{
  "intermediate_size": 1536,
  "vocab_size": 2048,
  "hidden_act": "geglu",
  "norm": "rmsnorm",
  "positions": "rope",
  "init_std_qkv": 0.0219,
  "weight_decay": 0.072,
  "decay_fraction": 0.753,
  "decay_shape": "pow",
  "batch_tokens": 131072,
  "doc_mask": true
}
Each number is 500 + 50 x the weight over the matrix's rms, rounded and kept within 0 to 999. Layers, rows and columns count from 0. Numbers have three digits each.

# layer 6 attention value, 384x384, rms 0.169, rows 43-63, columns 0-127
512575472514507536487582509510486419480537552523507522541511544536519472519560506541430568474566447537558519517476501538469426478530537455461531472547507524470502443456408565496492432398515543483503407414457538385469410544527457446526584496498478497426497550482568492568540498550535462539489474457534504526487436524511471542491514449488431533539440486564471483577534486525464499512540
530522491561463479524518484546444541580518450465496432538519452526508509493464554454466457509529473517515511432514517535434561615496490510542485493556544460457476422540478495458516455500524491522518406573514501442464548551537471483491524489513540501452462524478501473526495504562584591539467524504523474509488520473435484475530496481456492528489517499502500543504539491401548515527477
474458480457496522477515524466510505497507448526539508470547511419498434455483477465490517490455504506531476558468513490535438505512534471580507547542514507445473547451507503574528423413566513442511519560380545559466552448516465549481554502525555527501498432533500493596533509425533519559518478534511471505575508474592517505461488559581489414502503518494511434464550519510552494468484
496447498535496490510503452476562500516416474448533511578509549506596527524493481501492515477454474495456481575484528467476515506441568488465476540497465475504533552478467434511504505491465464466496539433480498483473488411514494520485451440463530507452530530572507538465491553487563502529472524548513540547394504476527464539502544512502516464498502521435443560476514520596473552439460
434489537556556559479433449492543541477480544469455515519525409560528498521446515468472494552490487514567541522479558442504518521459495471457484461541531487444565516490546524562541564468479494537492571498513546503459465505525529475526433526463543550492438478507454505483451517510506516481500454517476520527545409417541460503525461549528478466537523526518464480493551497514485471509518
526467481431514480554422459527508555534576542593516520519503551530476551476445402478486471471447554524670528544523515454451490491567488466479576422541472529509397505472509507462517490517462591537434502514527468467527482501495541525536524540537541547485419505453478479458527465535553498556463496541442475539465606493474525461525434523486536470479543434461463537487460548518440499526532
524542543540558461545454525610523435438589500513486489546473487653459496471541581479474522489536550430508468509509431500504493487526500448530535562455454564572583504541482464412482529511486549476476503466528468522517538501513558505445450528486523538422464517488503434539487493458536491596539471549553458465510468469497557435513435499408483468448562508568422489428493464502529488535538
522519551593484512475561502486536569516493557508488596520517490504528460504467427512517512520499484597392505533480466559480499550528519517514492483423451489549533512542485482574463432468480544525538463526492511512448483546534527554517507492526401530547625600497462457426520538486487436485568513458449533458542517462501525474515446582479502495465501515510528538484552591547542529520486
533466539504491490531488498499458542467500485515469543489522509454557459514471478462522469505559435464528418542472467566474488519541506512527504542499506606512530530500551483527491450465480461488480542601486540475504605463397535555446405515449554477493539520483505444541474550465470486551412498486513462434467531580418497485465510465492454501493513433569469527497506539424464539475408
566510437440525432543486553469532486488530532480523538483471517511431432512566603567490465532542429529489530508568444447438444371528494508533390508382497498526565527450507502409493536509490475500492537464532536478499477575462467428523474454428428563463500503594447496554546522460456510518538515434550543463542496515462542540444508430443445562563471502526549520534476502474488516458525
474487446560558490468531493488463426551540456432526482501523469547517512439491475527468463453517560418563517417524428505492550451470526474464545480485522475510463502489511512530540496544571508481433503526461459520427552511493516421501447480510438571451572464506503494474488541561509481487500562505466495513468470420484542440496520512464577462437516465459547503510448492541509558510464
592493593476534551526492475518497502479543532426542477510473517497544518459421500464480556561487450517547515515482519478455460494521494464478482466485592475519513505517491492529488514520488534464536473523458549547544555515526519516491547506467483410454502476514540539566584472514529480451556612563434511498498493508546530464503537513484492521460492494522451518531525477528512582518563
472546502476550515527442507403509416496525519444486479464476542539476528426533507471480545560468506503471476452580540525508518472486457508517487442495559556590509494495483517520502497560483540462514572534528557433551517564423492453515493525506504544545489466493540491534465483528469572500490507572474524491573545491524556474454430475494484556537423522535520512473593429454563588534504
505508491524460422495569533499519528459528425499504428533480526535502524438483617460461531491464474557524477419529565504458406507546503518455535532511502467504471541525488485509498486443547534524565518440513521489493494560509527521529501482514462441501582521414462534451516452504499480518458503533537459513467544525428450526453536565535647451540508573468452459537501461471470538474493
539453529543464470524507495542522406471476485537521483473511483559495415581470485549494471477487510454570443458550520460451456492516508532530567454527535465408526450504551498561473482499463468434540485547486542555464456473587500494562477586435497517498535573515475561484414515443468530451503533532484512477509524461441473530469467462507488544369525542553540483550473445538563532514450
480504451522513503476427445509518574528577544527499490495538442470557439493453502504542510502574515490475416483508364441501506392479505523529450604476473512521540548489511496514489484460526503533547531520520446437533550495470433547480490456509395475481365454473516549496454499458503549427434533500477537412549459500508530494417479509485481561561541502516426451509495487515439535517432
477507471484491512503557484477470447483517467483525472439518487401554428432558528474477465535536551461492564545375521561503550535483508481492517468486414500503426471518464450537531550518519511476464509555461494484516455498506505497526476476510500460471491487607501566494477493493481524493525574451530487452594473464493495504539530472468522474508532493520568545490502390532475434444503
425513475519434525521456489437468462543457429452510496490512594498544511498514456540497432529525460485443529466492421514517546513479585496478401512524519507479530564498496444552467459508471483480559519471490417499491485552530471525530506577514447507493476478499524455507552532554459538493501472547560515459463532472451487528536563526507575439471478511490431545464495493519457505502546
464536454513440452496525528518437509450540422525463461465486477490492464520501488500465565476451471470516465578531454518454480486568479566434419480528461487454540465565460480460468405537477469529543563433499479498448552523502497522487425535474503504412489553483519456517558503463531484472519458531493452489543487513499473490495553543541583490491569546444560487497556559563522441521521
502494569525579393490508503434439480526537523505574553496450485577467445470529441506507461553468507494502564484543494494465513565502465507470464576470595450454497540532479511514485481478416463470603525562527567444501476454457585436509424525462569469495467405537530543525505474470535472508542487560432482561440480607542560586561443505408479521505525395527476516474478480534480448440467
489563440504437538473530553482471505519469583482485540481449460490532471416483523435489477502481537492493509459460447495444556512448473569527418574555534551534482478483490528487551532480456537516492454462486492595563543542407500514470455584484538489519556462557425463546524500495489540485475541478467527476447467491530496498528468476490478544457474429479458498469521529487475437530514
# layer 6 attention output (transposed), 384x384, rms 0.151, rows 43-63, columns 0-127
455501397516563544511485506570510454461568464446508475496514571515511460551545407538436510513502422553496419514460563493510459487427475447473500423459533553488461457381554521421468488553518496467541441516427573527553456470553493478529529511533464500531483464476517498510416490490542487482494468421457443535508473540509468551460536550499438456487435530491483457546547405462525454496476
525554456472411408470503445450523506529512443490463558539498506444493517500536466512495426522514564470471462480480470494466493478524581482478485516500511534422488481525437543490567544515529452513511463525476489492467481496490509578554517499467525504453523526490578528590483461495584456484469492496547444492562494514547432445417544500458521390579445451491587523571570604459566510430486
504509476498555528483500497481491516512492482477556467497564513518576500441489459431536615522489544474467463505463467519501433483494548467453451563555487482586543530499476463496527463383484534501562498475495528466478477549528513502445546494434543487479546494525473486552459590505540519522465557583457509390569481509542485499497473538582547451527553475534452434532528549475413435570473
497393477507611503539476532450525412534480480552505494513383472553566502498504446464527450458498489485572506516557485570466517618525505527513491451478529453531466457531466556508467465551492518544512517490483376475527492493490529510559449515488497501504523442459497531531555430551509518509445418490507530521405501535511568528471570567537525499454509520487464396502447480512432490520477
451445418519490474519553456501553414514494515530481507581476431461481536444543474463423509491483492482502505545530472513488504509532524473489529479558489496433546486463516558497482433529451434529459542454462466477494506544516537473524526531477518523476527421513439498475502549465449498522534503495448562439460446516471478464465468443484476512480475498519439470497478537479500527521478
496533553572440450555412498566517481552530539513540482421461560500528568492538574549556518476456513479535556488532502508397508509428560562539547496454486544417386557468495494446580417497508537450479442552516478522497566491423479406461505548546441477529475518512490524518474524550460450558481508536537526588456471464503581546491460466455516469507538467481502508520537462480445559557503
474517419581600520474458444530497508527541536491589595519479598487445524529476519500436541495537484431424498533486494478504552508567563515424420526536549489484453558489447452444557442547437514551489526541449486543449416567457487527507484545527531491523498537550479457484468549494564512480453483441478478604481513492470541499478614498502477486493443501473407509490513535489553541515513
518545473521584460530547492517508505544532505558515530558506456546486523526478562427541491546435483594469519468558507578407564512513547498405525519433516483471431482608564501597505501509513524548531570544514428436524495483520548455547503529470460440502528486481462482490579513540458484524557558518508467528465542481480558496467494487538500453502499532461548526484579561553513452540557
483522540516486487477557426476504530498525445487572463493460460482574444578464538481441482510522500423511415490422497439481500484540548592448462495509548535543472449503407470458458489509467528519573544501415480511551507467441540540494534552469433480591447539450493407536512485423508504492530493557457501490537449511449451521415482498398541482510508456559484457522498427463412552517530
553543485488484518547566442474537474577530547519585532466511501511480462444469566496415484523491537566450419483537475510477458416511514447444477514474522481511483531413460498509492538503481517538450512488335479535538536433542523586494440523537502482516520565496503536604516463521479515527577490440559482505496469545503474514530443535516514476481411461516456478456504406539457541464526
494462445534543507585449440458508406549494506493472442489496479525421520518465491501489460484518583522492517579450531524581495462484546457478499491511511456456528567506575400563421524517511460520441530460565486460482555498523479407490479516470545553493547528486503486517546590524493552456505499514508480546442454504470509487529472493546408440468513511570535522492487517471595536475426
496431480506522511574484446498493559501577461432447499460506510469473538473508544443560543475548474591507535493456545466494444518491484576485514485525453474526433446527485500556564502488563485550528487479539520448480503445490534542481481519537521449489452469438429473452507562484470469491461561493457526549465501573402493542552496494436560461539568640480527545533509486495548505498552
500472515543476476529531527485474551501559535446517534510475444495529533508547528498491485591523468549436483568583618520437525465519526581532423446497508470496514478532394495526502473554499483556569521482613507538453481521422504531539477556546649504487468503506490541548536489503480453545522546500604524454538513522375532472493398576548500484472537606491577505466573526428468528475512
479507496483442477532452472411513507545452470471506378527484472468527492512443488513498499436407509550575481493423497500541505482579571534536498547508470504472479454509401506564568511475514468489479547484557515437477567524425429524577528579575451459520496517511468530499529521428511477493502496556485468516573582441409549580483491482524451483490478491566530521457522532498523454492475
515478427462492434572500446439454508498550451428477432502501511571508477442473442521504528534511528529529540497475536508451517542550554487461629495528490504560437452558512524533476506527513496524518543426493505500567558574514480457399476508520548480549564413489505509478518572511440497477480447519472594455500520472527449568438562480467524516539557498522466578460525524533486523480481
451521438508505494487507474529531474482516510595573564438501510451575539473522540451476485478519543499565531530591455453540501499480484523527427559524491534511455496541533534525533497486549590409500536500495493444491456486502497482487483493535408536505502519439530528602519575491449486460451428441488509460461477474513519512460553505579438509525493491513511522594475523559462473516514
468461487508534504499502492422488472486530465470483498480460502455525509454520550508459506525508606488479538564436480512519516489514508475476476390514446519600535432502500473502479513465445434566524574476494512413570557460469502457499552535466437570526499445531474503533493593516448483518510499401503529472503473448534506541520489525548542492474514474525537470532456574434557511547456
504450512495448499539504489496519523441553483498517440475507492453514503492458479486532471434456464521472516550480499472500428507522525461552486540486480461585483517520503508519471527455514519482533547456495479511552506568495531467584513427522523463505433577516458506515451477595539470544498524526498515456522528515471466492497508474538504483491588538452503484522446534465457473444465
464418497431530529540465476503435512509574532503522504484528450550508533529471509469543457490551449413401520522525509478536561478495510526461520482476516527430521523496504452508489517408504547489542475404429585472640482453537460514497511457469459466473515506451477535524470512461552499510517457451535513541473525491594502507510560509480561439473473518495561489563515495502496561503517
520551516471492475466489512465510579515541458534493558579499512505537441545421516498530521496564472518467465486496482533454472524465494513523615488534465494507498515579445478572506428495461485513558565509449484494545466595472512570478488482513545489508420459537526541576479464416443433567510543441536467527485488511449509468440481553453498572565534481538558451465471447474488483533514
559492490544497440582482504532471551452478464468531545584450474478463448480494437575481417513480495521471474514485438476400514414463456618504489450431472525431476498427446490473510504504502500550538529490450535432395500412523468571463515477529424564567549526534546468491523488490554471491480580508537495479497498440455498535531421510512493468529513505460491460515506554576510481495466
# layer 6 attention query, 384x384, rms 0.073, rows 64-68, columns 0-127
524495517481515520481503496483547504495536485492521539484526483471512486495514526525496556518493497507524518506483486500491515480490515517510489469431525565488541518525522514540487537483498489540494506496512470540482534548512551520503455496489501461499504538528455541452481532536539550458507470561506514508486522492491495494491494517506526483489513512449449545522442516527521497504483
523497505506532478518524489502495525499533471505540562481519492469488516486482489516441528530461517488535550556548513474535547494516500511473489462485454527495483515543507477510473496531493440517489528487508468548529514506447494474521472475462466520537532524502449488521494478439458505496524484515486499496470525495500445491450484507537510442513527481542535496487541505486487497478454
492486534474524502498551503495534457564499476511512460470497486536509500529481514474465492482498518520499476515568503475471545493492512538526478453523498475527544537487514499540467515518472489536524487506562461478489560510495539446452477486488446513530514497491433498543540552489508451506492510501517490528512497518473487523478487555515506503485539513497504496468500477462514529509461
494489488516502507536487525494539559439505489517548466545520561466526532481485454485487496499493517495495517443482506526461453498542515486538521499533477479529474533489470488488461463507488544525443473479508469494546548480498508497460511493489529503491460493551474531505515482505513474533503512487492448504501484478452487575494454465515500490488541515504488460511473538535540450479514
485499519550505487490545508527512547481530499520512452501540551540533525478436503488520482490514545476484495536553501504541537497493496488514545475531506516543509494550486485453533490464521458500477532534507437499599480545531476470533514453476530521504493450493463505522562490460483488502479504477526444510536551502521420505459456482538479528538472508514504457496466477482536468533544
# layer 6 attention key, 384x384, rms 0.0743, rows 64-67, columns 0-127
487498470483459495473514503527480515506513496447512477510508532533492471481509512474515447553514482462501506469525510507525530523494480528451510515459477484487488491495470489501492522568463516485491482499499536538514479449488496494494567472552494508476491506505504506525499505469516525499507523467524518445483546471486492471454516502509483432486472512496494488517519488499510528514512
507483488496490498528496487538466502526529535472482485499493441538476517527520498471478504488498517488458460446487481545490496479511459530472508498486518449540492515466490525533480460498522506481448473477533509453471442533524455522489496534514492523451473502490521491511498496530503536497512519484527533534511520488511524491474487515525470508465500495465469498508491468504532506509542
520433454526525528476512472521465492456482540510530531488482506484490496515497489517493481551549472496502497486498544517546496485529481462449479525509505531476516463507522531482511501502557500509517489489489512477522507533509497521472478523513480470476507517523516465439440479487523512492506482493479530495520472488516517467525512489504438492511533503481474458501465524543531524512481
493537479496448462478478525483484451517485464458471532466497476500501453533531510566453470516509464540462472449475507484544563497486477501450471487509515529481492463485486558532524503524558505498494505540467528510485482504483480525448463516539518516460510490503484467532503468469502505505498468486483518549458513507524559412537547512498501503525506520491520595499536482545464508516573